{"num_attention_heads": 7, "parallel_block": false, "init_std_o": 0.0, "decay_fraction": 0.94, "batch_tokens": 32768, "max_seq_len": 1024}
Each number is 500 + 50 x the weight over its row's rms, rounded and kept within 0 to 999. Layers, rows and columns count from 0. Numbers have three digits each. The size before them is the row's rms in percent of the matrix's.

# layer 7 MLP up, 896x224, rms 0.163, rows 163-406, columns 56-111
101:508508559489474527483512530477527425478580434413472421473410638527579535466466526550509471422468517497540620473522522421433494464425549539492462483560501437488543440440
088:464452540487541451587624469500505482475563567509554582484516530440510476578612496475448459512490512495569477614524525554484459477455472461473592490527411452534463513555
097:502516458464448461514412605524472422455527487483563523515506507439537510457528547448482496551512449395436523476490526544480401546525587549475529580545456481482477501556
101:505450466418437560453513443518480495415556507518494483579452544476463521544545548431510587440539461524514561441453522443455508507494398554446501499544539556490507500514
098:533517488507523442508522473490493474465502509559455421398498463559505575533522506558511586527478516491467600373444531508509587510517522511469502496495423456421590531574
102:547558548459451510511560493522463444435527498471483534522510507449503475558407539430439482494492551480520474435457448497533515610529538558507510505479452469460550561487
099:492555466556520456511459471531456524473486452427607543496592474411427561556447363579483483464569533505409495560505382490576510518452506391441502453490525455535533541541
102:544521525490542494483482534463511412553446490469508514443465482463517475552426527417458534489561507544479479485420510517480489445457509462523559466547577524476581458487
101:433384532551505552486519596445441437510578593516555544451490425622417496528504457587553510527523439469482513560515414508493470469478477507536487476512509537500504462596
099:436511490571554558545480466429531527497570485523611500502613473490450534460501444487475514549581515450562540545546574516506455521495513528485496474448541535417476480492
096:458433419474478500520512573495476427470528513499524621539554496505465516460538454465554450551477503560420507398464499581491497479502519627504442503532516462531427499554
101:535472444584452513538534490424525414503561455495448514534465457552534545489526461470422499470504391450459417647545448546458600504545489506491550509511542461495516523454
099:453593486489550478583530521481442571432437466456499484524425523656421555527479479437545459441466427447441550481503555508473597573439493519508432511586400544372560532618
097:497421469557460579546457387427608466544514454445496476543469503498528557471535469522550542458540431488471445513462467440540522436565508556445530507463635553506518519450
096:574409452553455456502480484486554545558482557505471510445459495511488450496570494398503479546510470474493517490450545468490507475527497453510586425415427458475450423579
103:516512532456480495495550496558484528438495469611474538526417523603550575595530467416506562514528480484405548525554517507488534473484531523460578550488476497468604525512
116:458553545516436503474477518566500456521519483513452518502579492560560501505393497526525557516493542469575428515439542515475528381476575477625553520616523511467337541498
108:543436437509556552546491544450495553464522451435492478490505443571522510536476474469548413610512514463647524454520490379501489433434465577551470533486484469465541396510
103:450487504455504519502442429491565552510473464524507476533560524595471418523512519490462512572441538509515502399518521471550504592557501482544332577432561528493494451470
096:479474492507502509486522461550528573528549488472521442553473542512465486577517487461602508455431539523503550529468478588508510577446467506578467525465441604492526453428
098:544511447466459625513539511471499525419546560606500511462591506557520561521510435394475524520462453478540486509624413489500512468529465548521468489409598509429574530530
092:476494540495418493531528476562465533519461571605534440425537505440483483457542429504473430467575535525542570444470466506485496462372552576458529476544511403528484494563
099:543561536501455592469464448526545476446535475535495437574446482531457574547455390575488449457527487490531460391473489528527525522511489490550595514585453438503484500468
101:528460454540464496514558461516481525469457486344505546520596514515461533526449449595488450508531606547470409467433368447561498534440562523443584480371423571419593506417
104:540322396478543502476463502529375472485544465558540472528527517549533535448536521436530541516587557453510589577555453539443370492507598479586491518525480488500477504533
106:533529520425476507497537517468473449527495570529452474418482549445525591520477580555536568546451579426523493479549459523407518408480477528559522491512557496509400478478
091:443524465505582497501436602515513526473442478500545429522455498460491459488524568594500484464478465521444492591518520456545461531490444508555556520496511519527408504496
103:554459515461458487489421491490535466536479439583487482539608486507467480533462531558467587481522480471459470510530565499540496490458534506424496440505467542409535564452
101:433499452477487510495594550525417445506508555463504434520514492466486507486419435455546534441492490484490529540519452560402505487448505497492596504464555476486489493443
105:448556490439515568462430578491578433516413486430494485465489412454537567479551448492550539578551546406509504478539508501473461475513400527474477493588528514497510454508
103:526516583610527491434553548491507459518468571539506571575521468484511602540458418503527513518508537525524521531496542499509502472456559454621515404565491470527474583558
100:557505488509500515498551623514563621515505428428471498541507561486471495479498486439622452527501436498421561506488486527482503594422351447463582491421490479557521453519
099:553482448551550361455445577564493554503507415500496496558554512517457455489582477527519455573515490485563502463575563458553455509430455499543538543510524462502425446470
097:570410466462508463559517513443475432554515562483525480494481506543525535526422526490539556500540474450592477520563633362513473548590535455558459465573445548448504491571
097:399530451494507506421452509478522535524522454437501432520470541527520517440457504530500537517541504483386467509567484591465619510498529531416501472631575533438499500556
097:490436550458488511433534552464529543437439485404516517396515527579560578446538597482497467583494574449472518530545472505439480485455560496599489504526520495505518438465
098:406580609522489462514456502470455524463460504521518472418514566515387442497568479457586468548479446498529600614515468553522420523470412492482597534509502481488464586522
096:550572449472481569496486508508522513506524553499417545546512543454521484486478507433577527494457410557523525426552490515495446429533517498515441513542472480504526385643
102:547539401460599546535497498486516506567490428385564510561458497441511425572492447570518455452584577457508574386444450414486431515513543581595524501463564512424501525548
093:449431455506505436492517455459546423448469510530561479462508506559536508562490468507485391457383505551517470467451473487491508524459573537551541478442533497509466442520
100:518501428470500458416448549488506497600494525458422500454497410536470506505565446527460544521552562429433469498527503535535365448408506506537487478484590525411439561512
095:445479491444574502449589485478509488443547504446397449532449525461514467446515500556557429509543427512503598457544534512531493395504433486502433547428516516565481457557
095:522491439412537481510415446499561469462440592533523428545416436459512517574561591420487596535449494489473482479556505405516556517456482566498448497514503478475500406486
100:524478572606495504564674561577519447476533473560516515493467550531480472454513418545512487563504520460502566494438514421567438546463565552523376560513495568481557488437
099:455572591530472533480458544555484487538446574497465530482496546485436583507503518444514574603485608517504490537463495396424457469451525471454475533516469531444448479577
104:501461598602361487471597492574490513437480512489525452521592628499490516518577434451538464564463414438474548431458380487505499479512520517523530468523535513429521526485
101:499526429467572480523478470540482528505487491572482501450455462563474528598591416542459477535578482490548462480553520469507384472465482448503445535552409462438515527552
100:539428469432454514533520508370509517521459473483517483513521561493487480599547450466555451463491487521498419635536523506454482431510481527542436504469466537515482587504
099:458509461491498558498425438496493474492606516525473493467499558531524510482555492509540514553621548482508536422527484476585468512520512554492462546546454456535609531451
110:533547519538493450429480505530518468538545459526537521540471509546415496538494501521516572503488394573467494513550492452431481533534530470538440612452514515543523587502
090:468528473463514510521523457603414508503436544411591496501493529488495491508524546540464574490393577467450543530539527485468424553521533531541527459484472471548510485508
100:565450542502566553515525542546465448486483546593493394492560529472539487486473490506516594549536369489522503485536391505537590414496553557492521613482470532512658461454
105:552497537505441473468570513467463422455453546414526427573519479473462532440457538502559445559498491512529530545451443449630432458497546474568398509528481325540534482513
096:527577444478583621465522439447484516428504593555447372540474491486523458496597528492538450538507496493581494478464480467591551539461469515450468476553507501498530521649
097:515523529487431496614496468536473479410422502554521477405459442445457482542512472585511465509558507524493570510451538496479403418435509414501468459621536453515540577416
098:512576524505542513474539421448490520519506506532591458503461494560479433469448493451490463501533550529467542532430429418571502516543508531473445448512570460529525635540
101:576465545525509546495525530543492488535518502539498447480554545537554512503481490491584490462536488627540561472589355575547492406454525527536441502543441541368495477550
098:493497438499473424543521436507555443422494520540473454491461495473499575441582439502559539472469452491386507541401442509538568506523553529570523466516512466554550472488
107:520527588411496514488477498463401539514448345535482441563531533488535485488490527545469542507540579474521569566360394502512568566453445442536452526589556443494475534482
102:503416590551544500454537478394503494476549424522436462454408474521570517474527587467504463544527549587470470498502524557482502543555478516558500484537500502579497479464
099:576484511519516573513471334453525545534481517538427447454484485450546556513494473495376526514563508518508550498473501525473498478560585490548555542446538528522528547536
101:432498422504522553523556524542514517482594478582591508507546434468394500529549564543507568520487576544525505528521555542498518581536417525495480520492494479430562493507
099:494462488536515516463496491412632541543537532524509509478436496541476458493555510485562521558427474506429484505544526493474612532520462513544545411517535522479526434502
095:480500513469527395526474522530475471462505430546500478517510489507443421462442517437573500497531565551573602528519525506563436531491480505543573488488541571519491437519
095:501446495541471535373461520513513609485528490431509448596484586486547435444511486520565512448510577530512451596541536475438470458586466437534478457632498485511528566476
100:528464386498518516482537499578483538456488392552400412448568450613443487473527415500503477454484582590497521504500524534507529454531533478514446482533456489454475457499
099:463527548483523551528554570473491488509456493513555521508540536535476488485541431589448509467470499456492483464549445500504457430352558444500530499480450436452601477532
107:484428533497413495486480528480528490532586499463509513541523459503460450468527443497538550499506463469460521406401492488417432504482489505530525413483507574473466543602
101:454429476470589488600423541576485396541509531579503496460452482563460418416502525493543470491531452465520563560492412530524488506498532523501462491566505452564492614513
095:446484465484500495567546591472529482529479477546511407502580538404464483568532478508460488524467522504489495526453437523480402531552527550428489435459578465472390554510
095:396566525580490442492474438464554461540538520492540429451469559477572460541472549502545441463501467427537487489409445480519531550495474523526495586520514454525567416487
105:441445521588548556536514555525445465466455481544526513528561525500555533464527552513426421361530524517492520592558464457511422414500511572517423404569512556515549438513
100:517454469517507542506555495577591615534491515607508496498501544461508413508410430453425490529439463463532451540419511537601502546448505535538534555443497420493452499557
102:434508471516544461466558553483467429400578607458529455582500501478531462504450505559461480553458448530456504493448549478437479541462483532525457494645450479465511504462
105:523458620571484491470535518472611580459586486525526396409525537606568500454475481469456529474531546459529493617485467476522498561432584517565527585480582515508584478520
100:480545527564489504538496614509532442500433411427399419461521501570439439552505455551553485611549495504535449502484526543549455517417446485493543487467542478626489527519
103:491547413542528466508512424425590513531544562374563488538525563407627496505481429539525479540447570524473397445499462568545496488511510436510455473459524505458471566476
098:514417432426542495564453501402490428445519488563458510524490564466442548472497540443472570518446468509479536441530527541580582455456455536562452534474447543475570602506
100:457421512450523594483443610529473420456518587420447534511492478580539607537509612523520458519487487489460583544488484449596334423487558414513531429516519522484470426484
101:500574478540505451505559468534568474564531552544362595460556474533491463497589458543484465475555453409491467509499416444555433544515449576475485603533448478435442545456
100:531495453572434480530525532491530499539492474531536411549464523533584471531477526469493451555492463498541582425540474474572476532430587547618566436495515416551485453523
099:517373542503520464409392539466590521519398553550457506443583558319531453434521504423530493516525490598544445505475466521474501524494551492523477483504518529428454471544
100:438378661555483563508497486396536483509579493486532503507491487524580545539409471503561507533545498509566563576457557523412482394486486543492505476506534545432447441358
102:567353484490600582514436497474513491533510504513467579466502491459504511434485475540488528571462426425531565475591532522456518458390480484454496448487517478503449546489
102:562514598506503459462521499485483517494586502538545424507500459599572456459517487501548433493533494511535566464525505447525519503514510488613544570516440465460551429447
100:541448491531502562541420490457490493520450503432506539566564461531565483439508446495488519422508400374441421552493462531464496482564369575417518544511524479468432509522
106:501461517483497485503476518457576471481525452499548449492556567533536507546436506601514522481498469413381499465422509463443527560493549502507498484471446461475514447546
095:522460578537538525507405569488524495530501444537570543413475508487501465478542464504505510472548525543561620416522605485451395412495574461555568468518525475470545442509
088:413450529496519496516533580502499533483486476581458385542584517501417505500488542460513558462486541505545475514466522490547400482546485465546389420437538488442470515550
098:492540506526509448401518526543484520519428502473510470509452552575467514476471504506498534475499498525527479562543564498493464453507511565568480530515535450526548488575
092:493495514510489553564517542453459456457502556587619501600549452467542470518483576449465531448444375494439477508541536491517507498541480638394484451503549450517512471537
100:404537545536647471500469553374445487428499558481471468537503472496409511472460544455458439557473489492543503514474476585489543489479481548467538524483518502433594515489
107:543445551498491522445472573543462400452479483472596502486487533467532504543494541561434509583450452530571502379531546483461501536414475541518542515507548451537581451502
095:442466574461550352427482498459414505530532527547445523538493521546473427548432562513404450529493529520488569606525439441469525505536512533558472549440583566443437528489
092:567571413506501514490539516485510442463515545529431494538567502490572607477508446517517442566506551526496530471460498551486546479458642494508456451505495570451481495479
102:449549554470541552523455416518469517480517410492506484539491410481620519449530491556488548575583494570576435557486515411450534546539557475455443487537455451499459486418
104:522492446488497482516468427488489533491479452511527435490456519513545559426523498577506574551419529487472618438470532482497424431468482599525509548577448413479438438506
097:562502516517513486522480552465462556482527468487542471471576381573538429545500561490523550518484514492410476525541551461511539523517450501542462494482525529448576473467
095:520517569423556569527471555490468480455529555445491466528471560465528501507512507404541561449458448526585483528595541378474520505515505551452511581401436525491541472426
095:477478496474526571558545530484537464509553502532542458595526459539520595508470518508504510503500384446536522420456432546587488440470499525544546459537505456428457480495
098:428525527540520502461429574502580500528466598491576479596499462540601542467442518475517610470457561540589498573476578500511554579469442488496508472540515512485556502484
099:521488480598584478559506566518552539498440563490519491492518532445522465514516554486497515449518508517512485486489550491566495481479523537544544404484431558566428465468
102:575509579441480444509480486547559488568562494482588432515488582492559497503570430371516446515477460525500453441511485522550470497599549515481463430444479507524536520549
102:450454471503429410527513430461484538564569551537461530490489565504447529460638522506550614420601545534495481510494560552480561479518547528575496469478517528467581511548
103:521503518568610537515516488461483476469507409505486534541478445457536390506452422489496443462472526507497494466505496589485450519584586568570487478448467503413456493569
096:368473440547450494447456458409457513498439391436451512486458545466552537489546472512537543568494510401497520516507496539551452493522544455508540401588530481411522459521
095:493479444552532521450444436478515428462465530443455493549544581466498476549598404599517523436510578486451477514498442418466454483494467571629581530516490498510505580518
096:461358510462467551508538561393442509509455451556405514549496515540513449459528492502521513521528564522402492524470430463516434475513439483455393495483438531531388468509
095:478466521495519443647530502413459509422493535463507453536554342484555495493473477537488576472470657547454512454526566403544484522501487534505481481487556494428511579521
101:503450594460559500431404455584549465483501422571504506478477544529454470507479512495468559504566530598558577450482511416561507460565580522503507455531471502408542515458
090:561518572492496509451490370543502513526501454515447390497392452425575445471490559511564542552474516523513453522462508560553392560468576501474464585515468509444526523481
106:498568510488471509479583578533419382503486487502476531543480447468467482519485463487482503502461487510578559518478486530549479476540516529512491570435578494443580450415
091:487440568498474489562510540487475491496552565517488537501532442507521498521444616490456457572473472439511528550578490604541391570416521530583460467503534595542446469537
106:603502527432469441468446477584507477512591505501486554483492510595460513479531535464558569518524542443541440469520522456619561566531518564509572469476508484503484603556
096:552493521498583668495554494489545582489518473550532471436473389531523471526479490475402494534567500486474468532439492465448443500493505464425526509601505539487483592529
100:430526515450470542508487540523423567420531555544427553509475504490420507538547554561465428611526567559539506531481531590507468456577586531407481534491558412454493498531
103:441512415446478558452583460457466463430410578547484403464440501496485531493431480453539438608552495504489488485507531533576529441502598508599480541504529528390447523490
091:459480482504546503434497476454516517428578423483482525491493484518459511442476497433466584492401532524449453483388559478516451573560449581446497396502572601476429490480
095:524532473587508480473493494503424497485545456438558473452589534471557475491449476512461521482469496457470473512532472477421504465566501571526529509419464461557540504488
097:530527513485520443539553526486492473437570511381480503572578448431486516416485498548458509479510534526558437504444546489536543589469473496487501441469400465418541467518
095:406521453568479495506504567497525476496481548455560497627564551450507524561598449502500521473516466551520490512460441500446434568516481538577527403614468499556489577504
103:529471475550433519503469467539508534491482375550433468563526510440481481563548534476513516475539481535526465586536470418597562424426531465490501491550469492482508467501
106:576474540557555528468467444462493463517497561535469479474556470465439515544432463518547529466475553464555520478480457445496503418412532519580479502514468538533461464439
095:511532449453421491484473570531547529463507475451587507449599483425492446469467497491491516513487537542421497475510420384559494495444506488538611478586543507544558473501
098:469523559574602496490504496459536510487526475444493417522502434448499491549468475525510569548542442562515442501490533464447459508552465520453507586383513579514539534475
099:575469543468528476447393511495451431492576473517491403531481548419483467561530569466527516463598537470440532573421463584582576458459479461484518490506496478564547537516
092:542413500491462514506429496493494460385570500529507458532449450428503538493503461462553443499530444522522518495478435514508552388483540469446518428541603447516520487591
100:509544507516546543415427609410376432485452492497488518518462369557490498485581515513483432512677473478412533536497548477462518510552488504464491488502545520513410501458
100:452519568528513605549461473469395510526479433611467456485500471462441550514539463529518464617487542523479581489611570488464422531535475502513524471440448485487376544629
104:391497377542401429462502469434517490423441480499490562542462380502498595447450495486459528512531468520452516497484627480498535617477518534468417520431482558470518463456
100:517433547529458447459526431536614599476448506554502469489611526507577487544503522510431403564513578497529536412515565484552362443468417464563468500486502454538489507585
097:481446398466539446435477524399496488516479496649508509435513533518538540496565524417538506516575439485526561572567509452581511491507464491520513527501491518474518482526
108:474410548502539489523499500505530477559471545481416522458546542400445542437568479493573553592543499406551507504456546473484470423542431542573488531571482449480459545518
098:453497525568436489421430467587523522513499530489436554644512472556532495532454511623474430453531487513537552428458500476460401454445493526597540557500458530466396592465
092:458555497473522537488595459457477471492532443564375428511550534521463559559445541465509441484508498513554488421474537436483531565596416557529503487458526523385482560445
101:507431499491495525483408439493530447519465455478501501521498487486419567532495484426490565441520489548546559580487554480492491471491614530506461489510470463569510430515
094:540519494445529523534546523499482571513546475558539514483618464490445477476518509532614508494425511549481536542458485599484517490520525515521472467470442563546598529570
095:479476537565474512473505516585445550444545411539455523467507553545527589516438469461463518418591416633517410565487491546615549496522388457549546452522508473488476538496
091:612500535608575475499527557470548444483534501427442494504526551506456572504450497411523520460424458538551514555560469489586530467609576447532483501561514556420511395434
095:497555461589583411634505580581414483510564419535625581480513479441599444435443498475479505483440484520533466563503515541562459526511569528492459483523510506486486402558
112:529487486509559414510443511482459397475461425471495451509598472471483514498413478394500521509541449496487477423467472469541445501535517576452600560455491390594516496476
110:473504504516583498504424563492463430552510441573421486505549441544558507534570441557518588470457537538365522471602395441464473505454555462539521548479469511533486565496
091:488554426498530533550557506457463444419505507500396495510526492548377534562435491569530553426535418525482555532538487473604460501404504480531495352520548428528489464535
100:526609527523584503487546437549522433460493609473490439541504551408467625488524448404505490549479452538546550468446511557433551442491563515512513478538569526424563503445
100:525442533536514442560418428456524563484515500536418564503539434534492463490548545518504487502326408505451497503490570491569535448550469517518419517556572500504434514564
084:384491491505638436434554429477499535451509568556521430428537420451533455482506475503493471516473564493507492448533538466532551443536537493569439415551555366550438477482
095:555426439476569520493546486438565525495511606510576507462579502454484530393396476511554495485467468474558477474420427557599523495441474392570532477491534468479471538567
105:478420478482477535432446451507468526401568476501457535480458512473526505453527577556494491547495466579566555462430417498475569449420429503484597462580446453474490499433
104:500573453465467465535529467487539572419621565501520520575529538479530488521563473493540540593478539617392609480498480528524525537523377479505483416365484425563445399550
103:504433487541461455522586397510623573436514504548467493500558528439461474556487399479529609487412412465475412527469456519509555435457490532486534524487547525497465456541
097:448448506515562492588464533501523493540434457513439514522477514423539487571469448500470414533519453554461453523525527480558413507581459430500525570522545433445509501529
102:557548606538515518568468458589554532456539585505527512473445543433568493565530511551395467478532506583528485458531518420466590536482554518501420534494462540456455538461
096:559501508482555519506477493483453522602508463492465435533456521492483526550514400618450467525378583427483501430485450421477438543542428498569449527453553461410475548530
105:537460489545512520468465435461522510490558472508584519548514481393452554489529588545532482551490465495518504503472539516516446462497569510478488536580500586490440374572
090:555525553490497399444491495430457566538587524511519580578505465520592474511499514511514491479454444531406557555533548582525508535577463569473458439570554586578533446580
101:573482512506489556490566460501506501428458446625599458391480475557445523585511463529517508467501507530424448484530560492516587449432482508427433565482475449394529519478
102:426465481559559482491435536505482609542470506526575514453476439537474469557492513511488484484545437547522489492510438431583521506565564538512412464566486506527382489397
101:453475498504458501488480468489461516486470468576580509479438481392618471522478437455508446542512542535564536508497466433586519499436402461456460480446470465405406427478
103:469515574451431498520579629496490547463566506509416438499528490496486488478441482447454483561478501462467565448508441486596418481550506514465423503546593478551512507534
093:476537441514471468530490474599520421485505615613585600569603450439508474575377412465454489542490469567430552557521514526575506595546473493556492406540569505488482521490
108:601518520504566497547457550515482546533503355514536469420550486441446504572496529445563494565492481458479527470554531454546482546475502486504515479496548546456483441460
099:533581607562460488531421484483469554554482485541408501506553520446450455562456490539502480474482434597465513442537522547568499491524495546532486491520535389552476477511
092:489522474438512513535536522421436445454530598534522543456465550447499544410494506435627452480593535498519536420579448495504450577502488571571508485518501468556512515545
106:496455460444507516477546501571430493463442606513619440517526504504462574552499391493510413589511453527454433520596430446568557406532537460481460460457498426434430532498
097:648479492583530426505513492432522436570482497568407459610481471560543626453465443478458539535490519573495469446520517451457518594445488406472447540588580507421467566461
101:570504364523562455499536438465478502569459486442467521505492490466485471514490508402510516458513526553478555526451518521469448458492563480386594471500551522492560617486
098:482481457499580508451597568499472534488465443402562554534468376435392535494478486425524500506504501465578478519533469471424512446419490453533555427527491485399470488507
101:479596405520554429560459482449486505489546511534452428489477396545607451499558418545551421492562469517426574387339460516474515566510569576541449597493540426465462523593
106:471510408532461520526561570450560542483512513499515474522512581518503367526506461539485488593489453465407469525500484378481497445491436482546528465476447456474518475448
098:490476393551570480500515609541483548507539560545417546555442546496486437488504500515492557499573495523474502464494539544460462481518475506492435539572555571489409607508
098:524531517604612554442480456508484519432539515515531449536585568484557630381501561531442468463530547440459388459395422463536461542520524517530556609575446438506485377604
102:438513548490521519522505519473515587509516568546567532431473563403588545417402494490525579507539434485510520570488505467524517486509517464426510505478495425581555507526
106:488510496501572488402532531535448542417542520536494482583455567488559520544485442450502631450456555546484450451462538539547572611561524484422441474543547505531488551449
097:494422459475570347584534463474448456516508465443578454475568545570481515380507497515501606564481481470531466550523442474523512479588530499604437424524440505515497431552
103:514430511439436505481522459578487463380555503442360544572486620499537477475485501476582480463535488538511565532526563448506565507529456479465512544406545393484527595547
100:490488525552479535537448525498486491547531541529470446439487532457477484519491580478455434497539455497540479520531488496447410571545542523552570451407471586453560437459
092:535457522564481480442513529510465510426599526561563631514425477381490489604502449464475546502535507465512485446434456501543436456522556532476538553539565498518477474534
107:444451540577437555497535513555457506521541446462487498612495598436483519493505464448474502526508579464523464478506434459482583417515532563481506515449542486427391500494
101:549486530533504405656486514438450544540510472445546461496493555527552417491581540505462504553474503444495603492542496441496491497498455523499588540559519504472493498409
095:530528470584415450524514527483463494465452569507464494447541359474489516533507434484479452521513447474550490471386531462548529542551502506546433478530450460442532473534
105:528513408491658552546516549567387526491566512577489422435486505521513534514510412438504577467511618517460580557513494425393507458471468423502535437553559415479521471503
102:607520511509561514502491468529468466421551460535448566458553507450471509415550454529472489484547496452476483536501448415524569483559496548462479516441595655549427497528
092:536506477625615451459556498502504589515456505536515402505489471553483510525471460535548498500411462511468484495526462603577488483623491482542623452486393519466473496527
094:445568418517504564490517600439535447457546500556537468441595487473517516425596530534531419490512486486510487471479449497518483547445564491566597505590498484493533425455
094:414397589494524443559377548491460553485552552454463498520516494492539500552470470461559508461468465510434520522468494488574483422494403547463546529458486489508507561496
098:405549500542506460463396545531505432520483552477414530484550506442560533526475481494550542484362448530535555446478532442603525575467510569509551487477568426472517472513
107:482545439517446505473459529477520545517518507432568431517442556447456502461516550542498459519515540587525533487504575532486479424534601537464490567450397538464428602481
096:523505615457590485535414516492476530567520455448497524491534529480529423484572631506520494479551538494453562508528506534520480532525483528476434440543500570513445450483
104:500434466556541499577532491579500513521473490521482451552424494520432517514513420533540528480573457506538467452389506471473445434522428473515555396425454495482569545462
105:520505476567514473497509555419499429512479504467600528464546466506510547462509427513572456437547484603511572493474511616481511595492503494564494573483532522488480480542
098:561488576558459580487508476545414456482442440473455521480491535494460561568511446482446567529541499542420544601489622516446469462474491473584542521507430573442474527551
107:570514418504591609446445578491538528580489548593485507519524496421502453426487525496535506545525489479430560436335447397527431448557483519506462511529438420495534609493
102:486508485492496529514550567407542467465505536505559495552445579514623510501434473521564609570513558473493423511450462480464584477423359466563565454525498470423580551534
107:489440492549508527442462481503564510466519412476551554503453555475428554513503462600596481436503498508492523499499659499529422549403490502520546418441514525539431473568
104:450515472492457495449455528431567563520389598553437478479578567519584528470472440514431509497499548472510526450460497515567516402473455574594480521527469497544434459528
095:515423486533574471326466466386576476540538607565510527488438558476558470533484509488445507547478484429429523619469524454559495515612555576545465522455511534405457508535
099:487662524490520486501433435485480529496476513538487423473511544451592535511525494467519434489491555435504514427446560442520585495506509512487432537474555417517528505525
100:560527468445548481566533394455502562434499522474478536533550636390540434526496438504559502474489488486450494543431466434538555505477539555447528496525562474473503403470
092:507474491550501492470468527488519443557463457520573528427541545365440481589469425609440522534489516454543563425563414479450436462530473533396556472344467504548490493577
103:473509444450374485426482546502527486521512489474506576539622495462533563472418492534488472494409574464519481504498551527507511633404558548512513521470522451448443549503
101:431486508477500487434452477482520499543492592505535592519563510429500414525419402554549493478499469478495533458514404544499532511516531556485543514506518489482562446517
106:477464509419558469434648590476508559493515466406573478523536458478557463470528448522427450543514494443519500427485458485483486438539597575535451372521489463479488547505
101:560577467454551495488525426521411533463509476595388537481521563422493424558484467471441452525519521514540504564494515472526429466446412453509370505477443588457527520458
099:521388575467486488525521476478440537545473463447468453552466576524484494465506570439590501493566604534501515434517492424469531589535500490463485447384563552480500495541
103:510512471505539460528537513424425499521469550518466481488533424548459545494518512431512571574529548525426436503533536453520517376422460543537461468488414432429521567508
095:538574516623449534468533478506452465532470484546452469506436437438493508445530447539492543501495483516598464435438418542408549483523460570512462508521467477492554573477
093:490525525482444428507533533512497479559555555534511510546471543485476524469540436616381452520503519464427585462502472478481478493506591521509502406501501569495530563452
096:510521531480495553552533504502476447432515502515562516539577406519463479563487495418467464493489518458422493483470537489356413636465561458629484521481455490534554400468
106:537548557498551431473543494443538516541470472468494415431481441506569515435543527470577523466476541532529460481507481505439398501510485516531537499511469533337483434525
094:535471463449426458515590514452485513526514483554520468523497479594519495480518440493473523489467524486473500507476442591460502474486464533522562629530515530376461540400
106:381466587587490501576498392485524539469550514530506464512495550491525411457491482498568389450413425470539521511445546485503576510460418523502463462534515506464455503576
101:557593564523484447423480529589570539400497526446484444570437476545539534424476440438491457530496445521490460406438516489505532499436490513477551458536475500455545496486
101:478486492478525437531469465484481553471540449538458466512458479592449480493501476544471481548507474522406475573437500476568450483539472465538472520470580527549387499569
098:538404517452481542517546423487499583479475511424486434475537463554466451567586445500482490498489476546447611442367511522446584587564493580468485469452458496492535561533
099:457493507481519483422441464484462589455563482459419528505524508477608456423517560510554463440477459497474432526420542469478612496502481497563476556567536540507457503509
101:389523483566507531459481356562449531517469413420580495503520518477552458451478498619501536499421590501452442494483490472481476497477443530534483448616522512437496502459
102:434489496440558487586547491494521487509504429456424481451481452489495537409496461557625549443513476475477527486481485458492460411466521554558482453515552508480396466483
104:496572570408534492590365439548475499432417473532549465529493499481512454490483433459496584533536573522478569433521512543483608459550438535561534462543505431460464611501
101:502462544591477475541478669449559517508499434527516397436523572505578537479482482489567543500438496503543521499456500515550491392467502619402509468517505502508510485444
101:440445441542476542493484509511504487429555578498521457408478539436584540573565499472521548496520497452487552474557459513564524456503522515545551490605441475576519465539
103:513453507503452526488514571422448508502488523527480529536492550408485602579572504465595543426453541579423543564533457389453418428449499511516507556569555457470519498447
103:410497541545435452509539499537473521475505530469542457570440553474501496513508376439541474521538478497543442503547408558458523492518535495525556518510486522443478530499
093:599459534469541510429497505482447496485517480523458445546538479448527494535424541456468493467449467379537550504500479483631466496550488487586583421580566426496523579492
100:490483516518524501541605487546515456542424482498473560532558549475439461486474464520559542441494500531464565448505497515388455556564516548528516485499477460485443466534
099:457450547486496476498423486490502458531463434449444566493599424481622597547500490505564470468471594548529536421505496517497526529425508537480512446623523537487554482571
106:561566520488405629531465534431568506431526528386554533482501441493474499512509439545571450446408461507503493565444506525576515539571534470502515450504507514417440472448
096:515458428480526494441415489509549470433573498508554513526488571412512470487470493590481559363492532566559530489535534507570403501546420525572514477422502547472545590499
099:575497466491576490470483518489486438459571556444534575466588608422512518530474575569549440394507448418488526469609535446472504498482556543504501503639546435461456497512
099:528508517509549567542516545528521490505460446528510510566523616479389457557441425510500560506426552539451408477534367466544600469510435609535506427507504423497462527545
099:584580520504527453554515445469496427529572546468468380539581486537447481505539388524547452495599472547508495497580519536419510578521491509554448581557382410481514493542
104:426419522476540433494412522550535554524524507450454571547594537468484524568523479475474503488483534462539526478533463493507506480555538539469472567491406467469604518555
099:497501396557564370445485562442438461485494512597555447476607556586473459563470544501557572456535439524479588520531514491482448468500487501560494463508479574467548488525
101:545546480536547439518388420522547507469495543527565490528444563467418521437475480630518516479428530548466480595572540484587464477555417442535462499454447501482533495533
106:560595546502466415535483556521528429440562515526507455458482478636573439499420551365556557536466461561553492450447471471423461456414515475536460484548581593510503527584
093:463424551535464461533563512595553577509560442539509431497545533576535517522472615478469491428602524425427514326464445490473498487496500492517488529523602526478558442522
107:461408424508476544468503517508517590459508528593527450466482564448529515486553449549583500457491460458549497524556460547560462482469525488524481526558495606486498491506
102:442463464453508610546458487496472577393392447422405492563502496480565501505515544509544419585478491593426474479510440561534484526514502551566473468494494583501527500439
110:534506413532492547463544534447436490474569530446430438581399517473540440498531467556509570466554515527464475516456550507540477356557491568505528568461547518576485497543
099:508498433447477505514514460556592469526525470547510478451477431402531437485474414605508584517575488455506587398516523444465479508494500519522477487384523554541566400448
103:601574477459540465469590500433469472528556464479534487500508427465412549545498456529528480476459476603497549491466478453526613556463535507589484511533453497482502509539
095:483471472504481399483470488555413481458511565568506500354469491544503446460473552508548504511535471578585493470511493433559499443520524511533448616450527525466492551483
100:429589456450489552461542463526502607482595468492469458517574514529557525534509504582492486545591490487562554407514540489541534457598429453534544519492478581468550476541
097:572522421569593463549529394529468501416549535645522538643564540483469614504485440377490444470479516468525517484469464519527620570569531497457511479477485486474457498412
092:444517482535549571476493538491530515584531565436588389480488524489435515519588494452539472382563494467494556486508468525466518508498467568517591558534478425550447488525